Weights of a small transformer language model: tied embeddings.
Each number is 128 + 32 x the weight over its row's rms, rounded and kept within 0 to 255. Layers, rows and columns count from 0. Numbers have three digits each. The size before them is the row's rms in percent of the matrix's.

# down: layer 8 MLP down (transposed), 3072x768, rms 0.00898, rows 2205-2224, columns 128-191
# up: layer 8 MLP up, 3072x768, rms 0.0178, rows 2206-2225, columns 128-191
down2205 104:141143154068134186153175188154091160045141126059203098131184111174072109149100095143132124124145160156110147120091122146050142093176134106195135163131163156112128167124106125157155107126094156
up2206 104:107138138078098135137071062133183131063146094125170124124152108161132105196091103129153125133128144155194150133118103149146151188127162106140167137091140110135116141153163170178122092126121122
down2206 102:141090120140121122091047110105083143048105180147112131125138076185087082122142142159129128113135159141091136142203144123130079083101153115101115163131148112180125079153135147129174090163155088
up2207 102:148090092089123107131138145163123123097144095110127105104109143098168167113139085169159099100123160111166188113242102119115162087105122080185143131115135194142168132150064210133148118137141086
down2207 102:129079129130118198127114073127094175095112092089119137130137067163147067137174112099158162174135070104083170157116150125105115147074121097127093110124151100128096081175133121078183103148131130
up2208 090:070153153148177135111104127085137123072091120115139182105156096162047158145112118125157136089134075093142197031125125136091124191119127160098091147155134131115118172120076170132152149168095094
down2208 098:120129129177170137151124158128127201106061140110127118120122142107108127114023086146141099145143104129140075102147079148096191172154162123176161189141146167119096147076144092117110116131170169
up2209 102:158136151135135155093172138149065135108204103108156110174105088105038156106110059175156099146115123104120119105161096150125086105101205145119164145146121126135159131138171153112182142173119087
down2209 101:136171201120155087100146154112132138077098103153108105135081108139160118122189144085131091080094128106088123186140155120099100158112090069089194045118095101092134130149115152152157112119125118
up2210 100:130088241099102134115132133165167144149112100104123102203135151127122098147158151132152132101132166071136148183126111167142097140147093104201118130079121117155168064147145084110101086066157236
down2210 084:150096153103120125164120194065156176112140088160137133111109140115156136111149131099205147112098125169107109127146114145128096077149070123116171121144144153142135162138134056092151135128130140
up2211 109:160098082099145112166074123138098079105173140086102204134150114088136098110100086104090133134145068057145142154165111135082128129177128091114152088111098138124131059076109153150124092093177225
down2211 104:151154117088103107130113145133086127137110140163146152164131118081159195123157182104105142150120161135085080142151096122163162156071147210100148115111128104175077120173099108118108143121135119
up2212 100:150160138080169131175161056174143134136073087124187137133204164202109156130143161078063114165088083181124200100100149123087173139162127090079208094182148087123108108137093121106108144120119077
down2212 100:091135124125056078138097152086105205140158139129119072115092121144110110103112139138105128118141184138091174118126118167132089089167153161163089091153139093157096173130149135127045150133146131
up2213 102:155086152157079118100149128090093114139081172106156147119141104128131120109088142099131108124148098136158116136134108077125111098215055143098163130152160080182146117143127141107165130158196130
down2213 102:098172124099084173076117094088162119113095154194147096219133157174136108110113140084144110133075053138146096144171135146142080161154086128165155132104115167181107163110151120108180127158194127
up2214 106:139120140163081138075143141140119146110166146149148135093145124093108116127117112133115164082116118128087077101101086154097088098161107113151111115129082128097117143111155053208079189076137140
down2214 108:100071157133127152113175143127119141073096157070108172152111095154152199145125114104120109194101126121166139127153128177127165123109139102131141127161206072182173153087169150104177109076109103
up2215 097:132111218108156100211131139155085119051147113083118102173121125146144145074135156125059103136141134098205161098137122199144075118078176114150133143075118097151154121117136177111158114120143216
down2215 094:138088151109163131149125122140148162186183132144124117113126146102108154132168104178167146147141096122054131129182138119090090138138103140152168188152175116088100108171124101121145120138131112
up2216 100:103064167157106131169137127134118182139172088112130115117107095163137132122125155101127136154103120120094097088076104102138099122165064113169120125111119147101151155111164132152107174095122118
down2216 088:112106139131148106127123091158066123097167141146122056151154090097127176084103141121072174108085203158192134110134133147142111142151103121153168108112190131130119088123131119192120139103109100
up2217 097:119134182088140157159122093142117142071083133094128126159119106033113098169069100118110106104088139084122125133104164110124141171090106139162098143137131149132168136156142130055171069118117111
down2217 098:118147014119091108141117095101090138200117132160128148092037093124163147120088123120152172108130131209139165106075113126181141118130178133088115112114101186153116082119132195126131095151089041
up2218 108:127142120121101116138111151135122087136091068099199107136115065130146125095077152066105163096086126092170091092113107099118159149103027076144087156138119203159148167185159130045147134146133117
down2218 104:090180118108098148107138131103131082118143155101154086134116126053193151161144062153106085078135152136028177146162148078160140084113158153128092156138144136122175161130097141157175080161092131
up2219 100:123087134145127086125111183121104168124048184102125150179108110180119136111157109114141097150089127068102148057104113108136088097135116138132151165167131108117132130114118180108084111129176105
down2219 101:142078127190103140123128149074078164175182131195119125097100177125131149115140132133120112111121179175118171103152139149144137017115114123097130163122131199204054106127114137052089136161134188
up2220 096:158164113151134130163085177102172067088062160173173139155120157130174103105183107140165106136064118114118128139097142130138149148143075122140069194192144185121191139071077180116132103176088136
down2220 096:129177123083180084079114135152109092106152104157093087121110155129128074103154147101096136138194165126146134147083114134146125079054150215092128135092165145152127125060141183126076132099140101
up2221 087:088117099108138121139130136087147153129147131153086185161127079113141121211167102115134131174093124099243122112142069192166151188094163095127129128165113088124165127171142111129139101134083143
down2221 098:097150124087161191213072132106156164158121131110174105163068100124137056141132066130153171078111142089107117214137224116148148089113090157093125094099183095162079153129162138087103158204105060
up2222 101:140106180112111094129089142164119122114083106132156102104191157091105092093095147135049148189185144106126149119123132130129130163181055073113181114072202128133118146172118167123063050109083161
down2222 098:158122123121123123192108103122078124141135148143171112142168166208132106106140121171182134145172078115133142151170090086120078093144147115076148139147086173148119080154110109141149144122073143
up2223 103:196071089145131055164141082084109149061136171147124131147128158141084109097152075124125107148168120152166148077145039077157104126151089122161097202130179114119110148142136103105121155096133190
down2223 102:101082150142152201135107137128175081152139129160141174099181181135157102095134139144154131167138161119094107116128177118156142137144093057096092146112131133144156080177173111081067149114169083
up2224 101:101145119136113117184080096132085157088099105144162172110081100116110206158128081163165141088121098169185084065121099135150105151117093127165134205070151132122140126153162106167131132113101186
down2224 109:135102173090105056092158139112139143070086149143066138076136151145131115117085159074215151152145110105181118137124140126141162092164066051181125194172054129085164130116128107119154105130115167
up2225 102:173109166074100142142086136149088150137110108144190194082113112173107136169156173143085115147122173081170124098156170108113112187179065077107113098092191076097085146128131110114116185142132119